config.toml
norm_place = "pre"
beta1 = 0.95
seq_len = 1024
steps = 5660
Each number is 500 + 25 x the weight over the matrix's rms, rounded and kept within 0 to 999. Layers, rows and columns count from 0. Numbers have three digits each.

# layer 2 attention query, 320x320, rms 0.128, rows 0-35,64-99,128-163,192-227,256-290, columns 64-127
507509513502485475512536462515477496535504529517476496519533514497476494492478533499498519522513475502510486468507482501493514522521488500500503493497520466495503487486468506473493520494514506
518533508508491553496517504484496487506508542456532537538528481503545518506462518513515526485484480517503496478529512482491491519511484483500470453482533531464505479499519519539484510495467509
480509515502498474514526506511573515489510503518450478472484515506489487508514538511503473522520495531511465501492479499519518496495489509493505537502462470500520515527469504494536491486534518
520481505520489478480478460471460499528503504488497487511530495482464480508485480495514522463492511519524520482502502500488512540499487496463471496464507490531485499501492527549493511493509483
490494505542498479482483499496530526481511494510492453485442529492504454521529519481458491510500506520506494477491469519515485470489517515467466539492473500504516562559450508488503510478536506
505488483526466464483474490482440470537522505525526490518508475503475484512481495509495538516462498474516509520502523519472505514533517482500487467535534485515497490491481497478460468496488431
493518513433506508498507480495524513510500501493516519517528469494503469490506488508507503479476498510546552524491516503498470555476472478518480486486491501456467490519508522501496469528453508
475458514534503550495512514504551499465512517505524493488487501494493478502516551499486475541502500474501489505489485475517475513496510550520493501501493517484526470517545485464519514475509480
498497551497479503484532488519514483507537513520466478486519501503515468498489502510469449486487495510532480495474490518510536495471477479490451528500515495471470540467490547497530455518536545
512508498462495511498459499501490504519528519509510506512567448486487523535504501509515503465491490544498606463522538494470497507521495463486485482448539497516523471483499503525471465524468474
500503499458562477496504493491510502505500524514518481477520490486471432455468464463489498515510516518522514496513546512513520478493474444529506491483530500551492502488464521492520490483511499
469503515505510475499503508499503519497525494452461494472504494517473497513491471514460520493535512524475493488477497473536547487452481507537483514529485529462512512517461542479513491478538509
484503484501547543507518501519564506471532491561470475496517496506464502470480504522473437523522485512484460501464496484522538516472490521484484465541516527537527508498513495501523458494519521
532515504452518528545515500453486490507520474518509521545548460457504492505541544495490486470550471504549537482504497459486510507528528520471448524483516490528459496466466482515470466492444463
521554488440514486474480476515570499456505526511481479497535496537497483540512481506516439463477530499475560485462521474519491552457479495519463467464477487454507482475549503468539502506465442
496502492468494516518510491506518535517508517524492480470505450468520538510488511486536502541512544505455500481458528511516536480492513466528507481523483508483551452503539507465530507511531531
503474489556492518533484462484500561526513525531487526440506489473481478562494484490504489509479508534465516473520530520509487529495493491519482508474504504506495481523495507504511480523515473
519471506508542513468520464475509523487483486500509496505483511541485506504523525491489487570488499526502475454485524523520465452474464491521492508498488525503462519556442491477524484522550502
481505513485474468489511538545467515499498509480490475504503496500503506488485488501488486501493502480506485490486503490511494480516448524510523460517524498508499469515490515505513513479538534
503513519490461501530480516495533480512518454512485511506490483529508461510513519496495492488498483446507508550504484448496513552446491534491463472489537506481515484492522545519488478522508502
503530513528514478505492488510481463508470508515497484507503503504471461522483482518517551529510493461493529519497493491472520524546513487473513512508476491501492512508461492497483503533526525
468464512493493479528529473526477463484490473495483479491539529496485498505518455501506443477485487503495521459531501542496504542513495525494490467476509462505489501505515537517525541479494508
466496529502465531526508531488486458507446481513472493538492497470499505534526524517487525480535549531509499511549484506492501536524524524496539476541489450464518533469523513510512520497507561
504514506515494481457484475478478505491527510532495491492508489494554465528523488473480472482521484512535515495518507532498503464517548511501458553530491478514450576505525475501468484505478506
519522489486464521484496508466521479512487526496505472502484497490500501536507504483501484501482548519525511474484489521511480516489533520512501502523497486465496521528481480502494504499543511
510504509498466514492498506535493483469494526548521444453477479517552503524492515515484548548473512461507521488491465494489556541520545486512512485506460501516490501495504505511464522512512514
485499493539438481469485500505524487520486524486490486491467506519478493530491493511528502486506498514515460452459518507507509502484503540517493483513493521507520474506435526477501511500542507
504518498531491485480519505462568489499493484567460508476519474514512484481469523539480495499502511524495459519529519465517534548471465499527496426506510544507535491470575497511519536521517472
548482485439482470487498495480518485515446508493473494456485514500537488490513510483544493479544488512534497497477514516497506499514477525501474525495490508551492485490485483525519457518506475
477532505483500476498514516491502459476480470517497487524497496515496525490486488501504530493440528517524440533485519492512483512529508486537499465501490497501529481498513493495496560498496486
500443468522473505521495500501507496532547492481491515500506490523513515523497500500463500501465497537534482530479498495512460526524491479477526460483491508477496494503472475497499497503489494
537451511480527511516499522471473486508544495519505539492563476508473528524464491536512472494476506499501516477487524513512468460488472476506533524464548481500498504517509523486493459493498545
499507504537498508479454538522467522478508571474498443527518539491473545478469511536504517519455482518478515493538509504495479471503489455470504482485515542459506481486557576509516483533498485
495523525467546509523481500505559510487489473482490519519495527498536515515519478505523464521513434468520514532484541480496464497440492494559497514496459526419482546494512473488509503532512552
475512525477496526495527482495493464500541484500509467483532508498517493522480455496448482520485530534513491447503526516519512487509576509505468465482485512499520491481523533561457520496504519
506530484473512542498518492504496510493506514521496515463488545512518504525480485489520479452508522478538468486531507503510488490500476500527508505524494508513477514497483504479503510514523512
509499490495469468495503551515488491495519472498486468492526467510506501498516493515490507524452506508499502471455498488504514531502483510497476502505493487542489480515498523512484497473489484
500478523487509515495506500485468509478501518528497517513519500486533513495504524497474502504533510496499517526512494494494520513505508478516486486481500491507499468491478504514509498491490533
525526506463464526520510512522514484481494486501481460516529453506507566475519534536543535464454528459446533522486510444518500550514505477496535452537521483484481477485516542458482548511478502
523496548547532514525512499460512528486513504512462500520534485485569498517539520503516475494500478463505533499496498475491522537517464508509509493478494484518487495526510520540508477497486521
514529515511508512511480523494526504494507499526460479505509452518530521506509493507541489481459500485484483498465499465510519528482499524484510465515493528508518487507537491499500504505511487
501443475557510468509461507524490485507480524457512494479487503505528452510539491479457482561485485528547517462494492578497471464488525512485462536495485517550483487508455504513490466469525502
462545468491505462477516448489494476490472537462478479465514506541473491545476453515488460488531482515487488530503525499498537489457501511537457506519433527480553476477479447486541539535498504
505503483460531560534485515521559466488497403491527481470530500505449506512526476481563535481500530511509472478506497514516521505497512503489549473533513515469549488539557503456477517527487514
478492520482524470482480500497501498520524510470453479522543496531510429529524491511494486486502466514505526546481493438492481556474511510529432476474498487457504552476534475490505451514527499
463502486420489468495498501489552458464463555484477494487519525503503417510497549475454426486527492487456491467505547533492500452464453507500460523517494445504504519542484554529557457550491555
466490502533472515482510461531478537522511520481481501505509489462509484502498488477470471452515499520535498538530492495493535479506502550524440476470484497497513512459486484515466505489498506
464500486510516521503530542529437465505497458532502520485535474474458510512472453503492537505500456516483457426530506510507468478495514416506521520482536512502499509508543556508513531478497509
537477477510496493449441531502476464502536490507535536544534460526511521511478447486518497520506524505474497462506554482500535550442488441515501467475494544513480460509519516457522490513517471
487519465478526481456470511518534475527482513515472478505493503533507432483551522506469501529495500460514461473483512502494465477486485546456490506500486489506463524498478512451472467510512485
465513477501487512487505512525541496497518506508491497492531511512476468540458495499468503495488499500473499514462483479494454545505461529492541449513522519477500492427521538484500478485519461
525502476517521525479485510512486498511469507493521531482518533506441524527506472501556500466498538499457461513465510506501485526524462476494512490499442537479557482512522477438508550534459500
478444474493490509505490503461466492457487469462538505516489524554483541566468503508474463473498511496428492485542521539509520446501492503511465490506499511484486530550473520556517529513498468
495463500489476475554524523508530511467529425456519529482487483501453572438458465496489559498477520503474507456497516473525518510469488473485550474509525541514538511530524497506482511481468478
487508498502497506516504554509453500507513480531514517512481487501459481502486476524515529495473495511497527462528472480487522519496508442500502482484497502497505489472499506485492520521488466
478577451474530498465500495535581476499507488451481516507453544531544508499520492506481482499526498467502464522482476503487520498481468526495453529519544480471498522457459483490511460457513534
495547529562477514506498489496478533536485532528504523473507512447484490492497521497504496520514459465533466547525516505498487475511507523545563554530514520501491487498505447471462445502509480
483509523464467494488509485486449496525504501568540468512516453484495529471475444538522477506485488493518519480526499511495509467497513489493502500491521490503518498501495468504505514501516491
516509493496518532502496510490505518510508495533548516525522495481522479504490529489481499491486498481516511468542507512510498471531517494527503507496472509524522486452501501539492480495513511
468503526487468459497505500465473540520484480488523535487431507490528491523468511487467502504508473497493529510504491544509487473549521476476547479525475493513464521534489457521500507550490509
522527465566483504492518566516491464557486494477501475468487513519459478524453506503475502502529516540446503493511508526505480518530500474482457510476498472504513469471511485525515500462529500
493496490542497477507523495502396517491476492478543472534544503481536454513498477538509501443438462497541519469544476539491506474529539474537472509526534517496485495479510511547477482498522543
518487518506543482472552539531476472560491491479495482477545512537419484520550489504514478516470503563520516464515510571484475441515485498484507469479493487471514438488473543473516501543530513
513562532512467541458462504481498554495512478550520501535530495468490503512524472556522476448509504514488518506493468474495515479517493486542524459518519505490475483425512480508492507495498474
511510492465477514479471483455497501493491513533533478472470533529504496554524484493535449512526482519522495479497467572484523478498504540515473491466531490485546483516508456481498517488521483
488476495504487503506538487542488493511508535506512502450558489507499519448528526493509518519446526554504499446493501518490513512468471472510436491464460528506529503497502531517505523513498493
525517501483517469495476479480490548539492535508476521449507500515533476483533531504480440479500477499500532560456482510505472481502468503502490485557495472541475472514507461484525439490547499
491495474454502529503512514474501487481466474498476520501518492491451490490504461524512501463520475534487503481494519523503512436508479492518523483519505491533532458509479536512522530505501487
504488483497497465443490504517486487500484487555523465517512515522465476508479505516504512514482510480524497460498538490485474539547471471481508471484536517497519486537528507471495532502494483
501470484513488485479505464531552545476517547487497534481501493490534548481507496504471512509532490512495510523494538488489515535467496486472501496485473488505516532499506488543512458467490491
419515441498521498477472513493453455510506538456488463497478512518464461506527509495468540504474475507533464516506463513473497507557538450511534476516517487491502498519460458483469514492485467
457478488492503530513502525503470481515503552522464499492508519485503498538461502483497458507508464485526521512470489545495477519471453488493545498510505490490478511493463507524530461461499529
520484491554532515483460499544460498491519493523463544513527460532510557520556497534475489481492451495437474447497533444443491513490470531541484533483481524510574440565522468513561569516495473
471501533466506437489542469463555542474482574491582452449488483437472435461400555448446496561564610500599549593546444567599530406547574526506506488566525422535441541430461427504421437568495555
510466449490507546511507518548519496471491484483513533480506488520487470481543504496533523478477458507534480523504532504468482548460484466480467490519509563462512501499546552482512535446478501
470500496518555530540499523542488466478433502556453513503498488522428438475582489560543510461493454485492503468490534444415482530484432458485495504467493523506500498512506512463556505473471425
475510499522489551458467519537498494506527499483431528554492504490489486475551454524495522492490494494517514481500525464472478543481485480477505499506496532460503481537526541500531561494478511
532553476518474555497505486527543516478489475484467513532485517514503490492570516493543498499477470514480540490447493524468516527475480513528477462463477496451518496522459496507508537470522456
482501530504459431457539470513509496527475547471514497452487520527465470506439526495450479528526557482497492556482475477505479524475482511459517539496476462472493489495467468524479439527518500
503528477468457493506487520504535494487502508467505540498489524513493479488514515507473524540506517530498560513472470471490493518496556550506499551499450508490510526505496547518477509511519500
473490475489515525476492503478495472531490484491517518496502518504466458507515483500498509481504477452488543492535464467484486550500494515463520478484485459521490522459489504493501516526512468
505472533501476467513517525495489481540465485508555525514483495508516494530528500499505510494484492505494533484487504470481536472475482509503526520483478518524499434499442459491502472488495513
503514527471487499499531492512482522493511517507502497462550478508509486487488502480486509488470510466507549480489527490509495497482505521498525491519535466470475492465491505507485478513488517
564489462522511527508461532523454498488515477502511466518498489539469490533446508515520514499466511474455434493510509460508493542510517465494524527480485515507526514540527478482522547480479521
501516518484482533493483458506467496508479538483480505527517503519482475476560489498493520476478482471511501477520523475487494511491463514488508504506470468486464507522540525486523518503508540
484508513485472511443503512537516520494489508495504546530495569530486482523550483493508497526534495519538500511478485496483514459475439509532528509458457509467506511487467523458523546506532519
540512493536469485498516512477518516466504518488463519514490507468496483509519474484481550504510508523532472504513496528505467498512475461511523517512515497496503457506492524518500522496492513
539492489448520535480470518477499529515538496533484502519514493514522473526512504499478511489484487488513513491501489496478512538515509505490463489481484489506467488511534491451501517478509504
486475521505484452452514494494507482494502479442480483529482472500476508502449493499477504512473518507518495480487509485505494517506476493523518484531495495511495526489455497513498499501491511
504495514471515516476464486511495463472529459482507497507495526537528551489493501507529511503490478473513500472512554516483476534489481514477504483511515514464477461510539494490495497459521473
530466485514473485469500505512469479516506509496451541509467497507518505534505467534529499477443456531479486484446498511484507496526494466473485527454550545485525470488522482566497542467501433
496502507491485540503491507528532495463495484516537543544469480495504521461516529517487516530492456474503494543513486468482491521514496517494534488502506493516478456477516468471497537494457461
497524473448541454505503461445480505547531516497488497484480501457521468502453510452554506486539529493517529511547468464517503523502480492457483481503527465507538527508500490501506431504489468
510511479490507534447464459508509480494542494481506533508499497495544499452542460485537486481522482501546523495561483485518513498525498480490461493541538511529495508470504493479505510501490474
504543539529425498483501521455496511504490512514497506463454506488541446524526485497507506475503505511506521485503468483523500511528498510477523515475510456511492491478500531549496492499511472
471445470496497450497497505484532461531494539485470479497499569523477491515441521493474483470506509483468503516490438522514525465508512507553536494524549459487494511462483492532503427491519468
535492484489526471488552501511465504459500513461526482506543492496496505502504457502506499502524477504484485470494512504464498512525519497510506457507480513486494462518472469486500514472464479
511489505532482540541539499518546483508474488447486477522527497486503524471465462475505523507523476518541519461517485530518490508495464491511505497532502481506491532464526486494498538466504533
507498464481507515527511505491459556528487516430473492483508554529441518520487517515492496508524532518473477507514501518486516536514471535487483502493504483538489475488491544520476507530532505
483480513521536463497496524491496491494478501511497531522467501480454505456510500525466528488512496526429565481503454529486496503504495508475518520470476470506488532518544541501535551526527451
505497506442525478546485451482457467470501510518496447474483480491488483489484487476540486489460535466492535526505498530490522489506490493471464527502493466522495509470465533545486512504491535
515470506542489496502483541531487525550530506480515540489494532531522521528488514488488490482542504458517470501514500461495496485491437486442518484475471505494532505503469523492512457476502500
503495481493524532514507471499477491507513502493519488516500476493506452455518486471479498512508511508486497489513547437526509495491489449495470498464482547498519486466489530498498478502476505
527566485474467525472515514485506491523489502468502505546519505531555529507485431442550527510494528507573529533492503446499533527532510481481514467490497497505551473528489485509490470449473482
492502464450537535491448472507521491507461529514494482472481553492517472529531497477543466492497522503536511542495501535496507507513483516540478453521482474522440510483518489481508520516504491
502498477531494520516513498507525510486528494532460496520473494481504510476510508481448510496519517501483458492484514550517506467465523505516492455523486478527514548536556497464503494526502524
575506422492482491533517510524551511495464532494493488482544495474443504524509492495501519482519515532497543516505495488505495525459477522502547513508500501523511486483530520452503485480508486
494528534512474509499505493490491527476532504463472526499488496483511486541482539493482471490490531461448471546484474499512499518515512502490505486523476447482409504498517482472507491501494534
524491498482530516489461516527463524551491524493501515510504512510497501541523555494511467521481531496505487462471522512458486516483498479508455526498440523467490499533495528494499443518539516
536514524524456479520515500487557489445498499473510450489520457500486513442483481550531538504502494550501502518523475493585506518533516500509548504500541516526491457511488493474484530440474506
437497500531523515507499507494474471534480504511522510510483518509487524538486443488470486481519494475520496514503527513460500497470488492499452501489469478494498490483523482530500522516532499
511474515515485500472472527481467479549484531537513534520528522517509533510509535484510475513502532474507479495488510500457506503493506467497469506481475508504502531518523520523512504508514512
524525472508519481489475517495488473507479477507507487492486537498511475549515491479462482503507485482482478492511491511459495483516536492494492511480473508507468500479526497511502549533516500
506483505504476485467515530511494492571464506509526512502519525488485535491479495501467468466494476473509494486500503483479545498510502477491497486486491509488506516504503521497524511510517488
513501511523510505510544493504545502479486548471499476538509494516479520453491519501465512510511512503502475552483491482547505504496494508519500501533539493482529506503530479505502469476473502
483525520484518528485488494484525524454526512513483496512452506493513499506494509482491503517520486511486519510468467504497481457496523540509520540545474511518526512482451498514488521490502503
500522496509478493487512535491455495514521478499513518521527522469482502533491442495518482496493508496497512460513515516464473498525450501478506536484490481535500502526517529529498490515488483
525518511511506482532472519492476500525491492498563475526520492493440490518488482515501517524491503491483511525512507502506522495518505490532502454493477481475527500498497486489503509557508479
501452518506501466513553477493567508530477523492516485503543492479501505461469532521450475510517523547485437518474479482532540518465464462526488471492527495526492472451501516495528472479481524
493489539509535490522486509490471502496497523507487494473456499507482493521481510487486548536538507469498472480525512513501493491505514504468521572501516530463513491514510494464506505523529542
510496475494505517518485495526485471520466495544492500516502448500495485501498525506480523502505537490519410502468490479491524467504499488496464467519564465476457488507524471503483476506486533
475524455538485494483503509514436497522517434490496518518495523496507466583509504510482509499474492434479485481526463495455481469545530455505517502463464493472480503498469501513483490521510482
490521521486524501493505498467522495501479509475538495465517482529442517511443482517465465488476506428465484450467505529519497481478490480521472502463479524493521482471506472489518501493477521
478492475490518494497521514511480508535463521536539465485482535521464496520495513464462547545536517465498500487530498460482557511508511422480463450486495524468509508503469481481506492507501525
504498507491537515499543477510474536485474549506502516472485481488459521536473504491490498555524527491510467534515512483513524501521469459494510482477513494468531506485529480509505508504522498
507521476495549501473493513519475508510488544504457501504500524512517489480513523482486491496523531470498469483479490493490494470459530518492524509571463509489487474526519505519528487500555546
522496519503471491503451504528456505506475495505519456501497507484493456482510516495507492491462493520513513499498512547493532500473497493460493520494466492507470503517495504489514501506528549
530540497481503489521431510491444458513514470512534481483524479504505486498498469510518543491500412525524577477496467485469506480537539452519484543502492505499492503538481499493476492526502482
491508518489532481516475490509564523505508479457470509494503424467484545517520469494484535475487498473490430571516526485516484548508536534489494499503481503465478529465535493529506495477475477
547506510512494474500471447464498538501528516481514482468479521512475518531463501483495468533478534523495508453472497502520477474490471485533485498514439494446481488527512502471515474500527549
516513502516485522523456514463507459531539416533509475527557478469545507543509461521477489494499512469519517540525497472506483554545457511506491459511512505502483531516479452550492500513469545
545450511511483413476527512463502468508539513464451479480537519513518465509538515488493509531533493543508522481465497480508533490482465549486495494508488520537524487480522520512464496517459460
528470477546454481476518534500470505506451533488523474505452531523533507470495555463478574503514525542473449468524448518480537454544512475494480561476527511529535471496495475516460525482527493
454481508534507504538456456477530571496477493499447492474420458488496500506540538469504572530525518485535495530524474503502484512502555523504542467564478521564538508506500503481456495452520512
502489451481457489482519505524492528480544557488511517464486525513550497461473521478535499472563543576508504478487479513512504451469465518519504514494483523520506440488527504523520504486537542
526433521538508498439482519473480470512430469499508515534525520515532513507488481503459495478520479424478500479529502477484495464484481477469535476530520463480418446474487511533497508516501521
534489524493476492506519429509527512467525507462481505488514506497531535510444528483529503509433529544488499448471520553510522447507493505478507490453479490495482471480444501528524480506531478
481499495528530551508504475505514520530474482484506489494526526516468527471515467493489521487500528488487505504512491534494556584494466483493458439511528527506513466496465566506489525523528453
478496492534498525485504488481501486503508478486490467472550535516471527439511516531515518529489494574495528526455508510512535516478484472498492497547487458514540493512512489500501497525517492
524509490476503434498486493516475490495486527462490518505517513524409463525524471533494481484499503527512505524562494478499464458493512511460492516501499488460526544517570507497527444511512503
503493516504510472488490537488474514494509572526457515484509497508533515487493443494556469484439416451456450449494564507510483495523441450552509511463479481464450466497492519476570509532477498
494473530544517519501483512500486517456513483534509505505456491460515525498496474463456541537507542477489474503530487485478486490531556477470503548459490478535506482464509512522487535508531522
481525502529466492483516511476493478511513462497513473471490546536515468558513478452464488479537499529511537524489480499499505496536477523540467516494541503502518464455543479535486513479489488
485518465513480523469532495481529505476526502477473501469476487488467497488468514457505492536493535474480514516487475569517497453551487489467564512543524502460496543486467478541474485466520501
487479508516481486493550507508491538543521561439438485496559518486488515532507482520438521510532558565492518479460475512525499476511460535504499511516494482507493513485471487528489494491522507
493525502468480491500558473488493512548543496507479443483562528456501483501506464498440514524528545543491466506504462502504516488548527544477473527478502450510529517501525499517466529506482504
491500483555538521498473523508496479537500509510536508545471525550446506501524512536478476511463492524494527469508508510447461520419445521489455481416503521461481548563523538490537492538517498
535492515514503512477471515494463496514494487555501498523510495518507488511546525558509481510490457468480548503480450471443513559487498531497537517465477498505510479557455544500544530491522520
490514469506476558514494475501501476485475488512497520486454524537496430551519517530521482436511473491510443484448466537473468453478480513448499492467483509494483502520509501513517514483516466
486497500507555501485455441503502506525495507528535493484500482500476469498521477489479504467469446470519512487501498509481512544506505523489511482472512534479480516499534496512491458478483472
478501484470523445511476457482510535481506494467465451475471491497474440486481496488459494519508500457451498537521487485506518491513514534499475515511479450507466509460493482541471518485514478
510481511491520472506479515503527517480503493512478498472507471492463482505517508499473535469532491497495531510523470507500517487510492512523540480524517507500489484488540514481473511504489475
432485483509486483513493542528479524500509520533535504502500479497453504496447501543491474531500500498493483506503480503493511525482503465483460457452499501521468471519518538523503486531512467
517485521506522479547465500554476513485545495434462493542502489494509524494516510480523493506491484496485521491486469512497498524496526521523524489499501448513492500520523510469517548483482510
485491504470457493520503450483515534466498513532493516511491481479494491502478509517531513518470512504489523523455473483511546496480529512518467450524490451485530481504491503523486499528479482
515491512495500521510530515528497483501543520460467478473488500527510516525451491487533508484499478504484501499448495488487500492459466536478494479459483481518494466476555493470516492475493517
478476496505525510496464477527509488509467532480490496511498486545416489531497439522509495561519466506483474465498508497485487467474465494506488478462488523516482499534469490516503491481530498
509525499519513497481500518494510483517516543514482473505456477522485458454517550509505500481523502495503483504501484493490519492475520531487498543495535517488505503509555537510475495478473459
494518519450447509498498535481533491498508499471475490528505478495506523496498490504535505514516472502519540495461453497498456492514500511494544496520490489526491496503495494467490487523498511
483521517496481533503499512497539501525529477478497529512526501543482526523485505554488472475516481499484491489495490491501507523448495465513501474502514504462521526549529483508504497493514459
503500497500508498528513498503518526506494474517504480525494510514485521511471503478481539486490500471503502486482486492504504481512510503492456520520517516492519534507511496512484511502505501
490489502480523517523485521513492510499527502501492516482494514520509503508518504481471494532490557503504476528513521479488475493449488519487474484494504528501514561500526517453529508541487460
501493522494491460501481529480494483474482533516518534549485494502487533512504501512499484519505493494522523494540478532494483503497490486528484500480538498520481501506506504491501490504508489
478518509476511506506489500508498505498497456519538515510476506494454525505535504494537499489494481493499486489514543498499510483535497510506510492508515480469458502497513520533472512485491523
485546519535484490510478495530478507530489470502474487482515521499457490505479480496489522496498508493526491494516552521509497541549502524488535496508501491505498520482484492489512474531480548
449536499499488508516489514498496478510501519526503512474547490484502508497465491474488481531506532463483444516540525507517491457541486537538501493491479463473481489507496499523498528507466538
484498508515488484498556501514504537524504508493501490505475496474501505499483514484474495489496541514466498492476502505510515506519529488528516515500489506498516500475519516508493529508490503
551473483482479456506491458540497518505500526441509492495481497511517483512485502494474496513475502517520512479493477516511514514505492488488507493539491532470517525505473506530480511498493500
480521505508471497490515490486512484511536522504509502507511492509494498473477522511544483499473490508507530479485501496490485479472514512468516466481490499484517478496499497462512535498520499
484522510514460462455519496511481520507492547477499505496494513465491512497508517522460492531500505538525519514496512515511505482496500461524480494529498461485506502471528505486496502495496522
545495481508490487512502496519466461514495544474487507511510490495492496506486484489495481516524506502507486480464502523495505505508487479504485476505517482505475506503505486528508523497511499
518521505525450495476496479493509540553481486513494485488480502493462483438533520517533520509494492541530490509483505533489464478520467493509498442507496542512474481483503529524516464517533504
493531486466516524507484471450499479479513482522453510504535509518500490514504501523515488486500502490472475478475464497511537503487499550506473496519498508517562468483498488493477462504495488
470534497507490516495510530527475454508513480503526508489489502513491542528510473487488513499470531503476473488512514539496498511499483485483523489464487512469524496542537529496493496488485512
455536475483517501467490494501503501508475491496546514483482501505479483542513492476493507495495509503451482516490521517513541494513473520510480522506470505484489506516505476521494470500546524
499485486499477487496491499516490447501522494497512498525509489465511503506521469483477508499498521521505467474508522502497499490502522499505508498514502499525504498536508492509512470485477509
469482507481527486482506523501522479509489565507500486471477520510459448487502517518499480483523501508500506486459507511499479512472472509501518520508520485502466480472503502489485461495504475
515504503478490510492547483478538530478479512531504546522520493503545508519526510528482514499504481503497498490494545515503520510470513485508483474485472539524502546502525521524502479493482512
530513513489490457498499476484469504544519541524514517475518504499510487539492487541485489454443492550507501440472483492508495507495503553484484508481496501510516487517549516542517504484474488
# layer 2 attention key, 64x320, rms 0.122, rows 0-34, columns 64-127
518515492508507546499486522525481490549496479521494543508469502510508504526517488536506511476509445484465495487486520465451490503483468497502487489461494528449521476524486549510532483506505475
510488499500520492533500511490530482487492499489506499488512484505533517506502496492515499490509482543495465512511524511507507484503502489528504474527485473514521486509508487483488516511487507
495519523515490500493500490483477500497507530480510473497502481512506534518493482486489512527500504507474485482474488506537498494499533496504498472536499494537508543515485492506471549492461512
486469500529510509483539520503487480524509508496512508499495524509494541519505517511496493524471497518496513456500490477491533519471491511475494502477499522524482510520506562503521538505512488
483504501511481520489499491498532527501534499511457536532490504508495499508470491518508485459510489548473460521487536487516487493476515525505515489488525482496485501472512485509518491511477506
453481496544504485486507506497490527497481485530456511504509517531511501504493514514516486498516516487485472513471486461484464514494490506465481514499486509520495536525504503483528497503507482
506474493476511526507491499483487486485527478536510500502501528477545495534481526463482462500489512511537521524543516540499489488525505519516510546473518490525466467494501514522483475507501532
473469540473543439504494459514565499473485504464500491468498519481495453480477496471505492511496531454528498560490493521517485486484499488524481513516467486495489489474506452476501467505489505
495476503504519500472504529479470502534498504519483471486477493502460513484521482523531509528524495538502507483532533509497494540473478468457493481485475496489507494560502534466528495532511501
513517530503513469443505509505491504501520522482497527487509509530516461449489490504501478500470485506521500485494502489489464504451525561504459509494510503474472556507476495493501487504484500
473499495516501493475490529494503485473482497516543508517480491503508534494493505499508482513500547507484477486512484501501515525501520469467488480519481486486514510511471491485473519528465517
523508506517466469493516489477488549512537494495500516521506478459549481485504458480479488509522446559537507475489523479521477499474478530563489515465543527482488496506454504513501500454488543
508468513519488504465508462539537506480513518477481477495452502517491532527490508515475481503500458522491481499474512541526531506457527521522505503514528481492501489541496486480509516486499496
512525511491531463490495523498496482497490494483497525522517511496510476444480501534509476442547457527464519511494490442500500491485482503483471513490544532538448507503494500495490458475476444
519516527467484473527511492514534463474495443487504519486505479484550479483522485529532451479492473506542511483504508460516508493500481481500497508535534503523456502470520483509471505488490481
479512493534498481486538507562518511488539556515442506484516512503516502483498501528496462474521475523497529577428487466515519494463515456495482546498494483517518486537513500461535503490531479
484490505494485458500473458494486520470510521482521485471539524486524476497506487457478509520490499494468517517477538524501527499465494512506495489482524471523470514521489520489487519466515567
474488500500526504502476464496465475497511477477531539507503483541482525529524510501476553502476549438408501478515516527496486542503509549492500502489444498482492538529488515468518546531531511
483484486498555495500504540586474538505485510504530510521546524517471517505540473492503480524498499481494516466478496509512464480488480522527520504511491480489467496545491505481517523501521522
495492506511497473494503504469442489508489518511528473484505492505485448454488457495523481505506474509545502505520558506499501513481493508503510480471523456484501506473516486501479494473513514
494484493474495525487544507505514477485466489526490478498515514506458503469497532483525521495507526536549522485512486530496502543545493494486524524496521525585544475461477489513491512500481445
507492522457499480527486485478472457545522487507476502486523481511485486515501506477463480480506528487528461466497512557510488481519489566471493503514525470526503536503452509495475480492509510
484497495507537502520511528464512486493489511511521453500545500455467461471510535509475471487474455497523511509512504500492475551519487473474501500506483487484531489488497471499487486495511521
552507476473507514493497512490538459488467454474495484459528493508526481529511526467499504516524519494516511508567503475484539560542494506480499558474452479475499527482493521538484525512487516
498497519498489532503465507471474511539497571518480521505497490508484533481526484504483477489508546509474549512490517509510513453527486504488499514468510486503502503498492493515525530562513525
510470482490498482501468503548481552465479542491509444455493489532500497467488528499483499537515518516527488485492465500508518509544503495527502475519489486556523478479509497482426505497490488
502504528523503527464531467507493519473478516506489486511470480513537481532480461522503476555515498435481483495472515493505508445464472513499466539509503532491517530538496499455514502487536522
506515444501503525452475481500482487515525469540477506491509521522541502492466503469567465492479454521557496501514538543495523531443470528468441497496467517509516496502526504500486482467490496
469521504504503464461517476525537516537539494520537510525526552520471517532503464507517493500520516471475487485483495513514523478491518510549517514515424537500498450504486470481522485524517510
470517498499514475509535514507518499462524467521491466522456517451492527536491496507530515510473480473529478519499511464492495517510518491526518502482528512476499506533549509496555516478500525
534490476502530502485489467449513515527491536483468516523496514463502527499492543490512474507523534471510506477509473549500525509479492520480497483544494478498498543501578495503505501500516493
508475526507530479479535502500492503502537478527471581474503513498522484485541485524498481494484481481480507514482509501497499496487467444509514560442475499464460556474493504522508427498537530
525444501467494550474510487440493525485478486459477508539548509504503540549524481526473485497522480513506495532490458437509504465500508507475533492474525514515432521498497478535511469493480482
532520515502462486530460551501537478534532458516540481493524525500510493524504507461538540499488533509468483498512502466496520502504502529517551499513503511477509478442456490486475488498516502
509447492530518508495476519485452509508478501481520444473504525506545516503487491487506504506516470488505438525520483515512496520514481455503500554483567480520537531533488462522471500482530516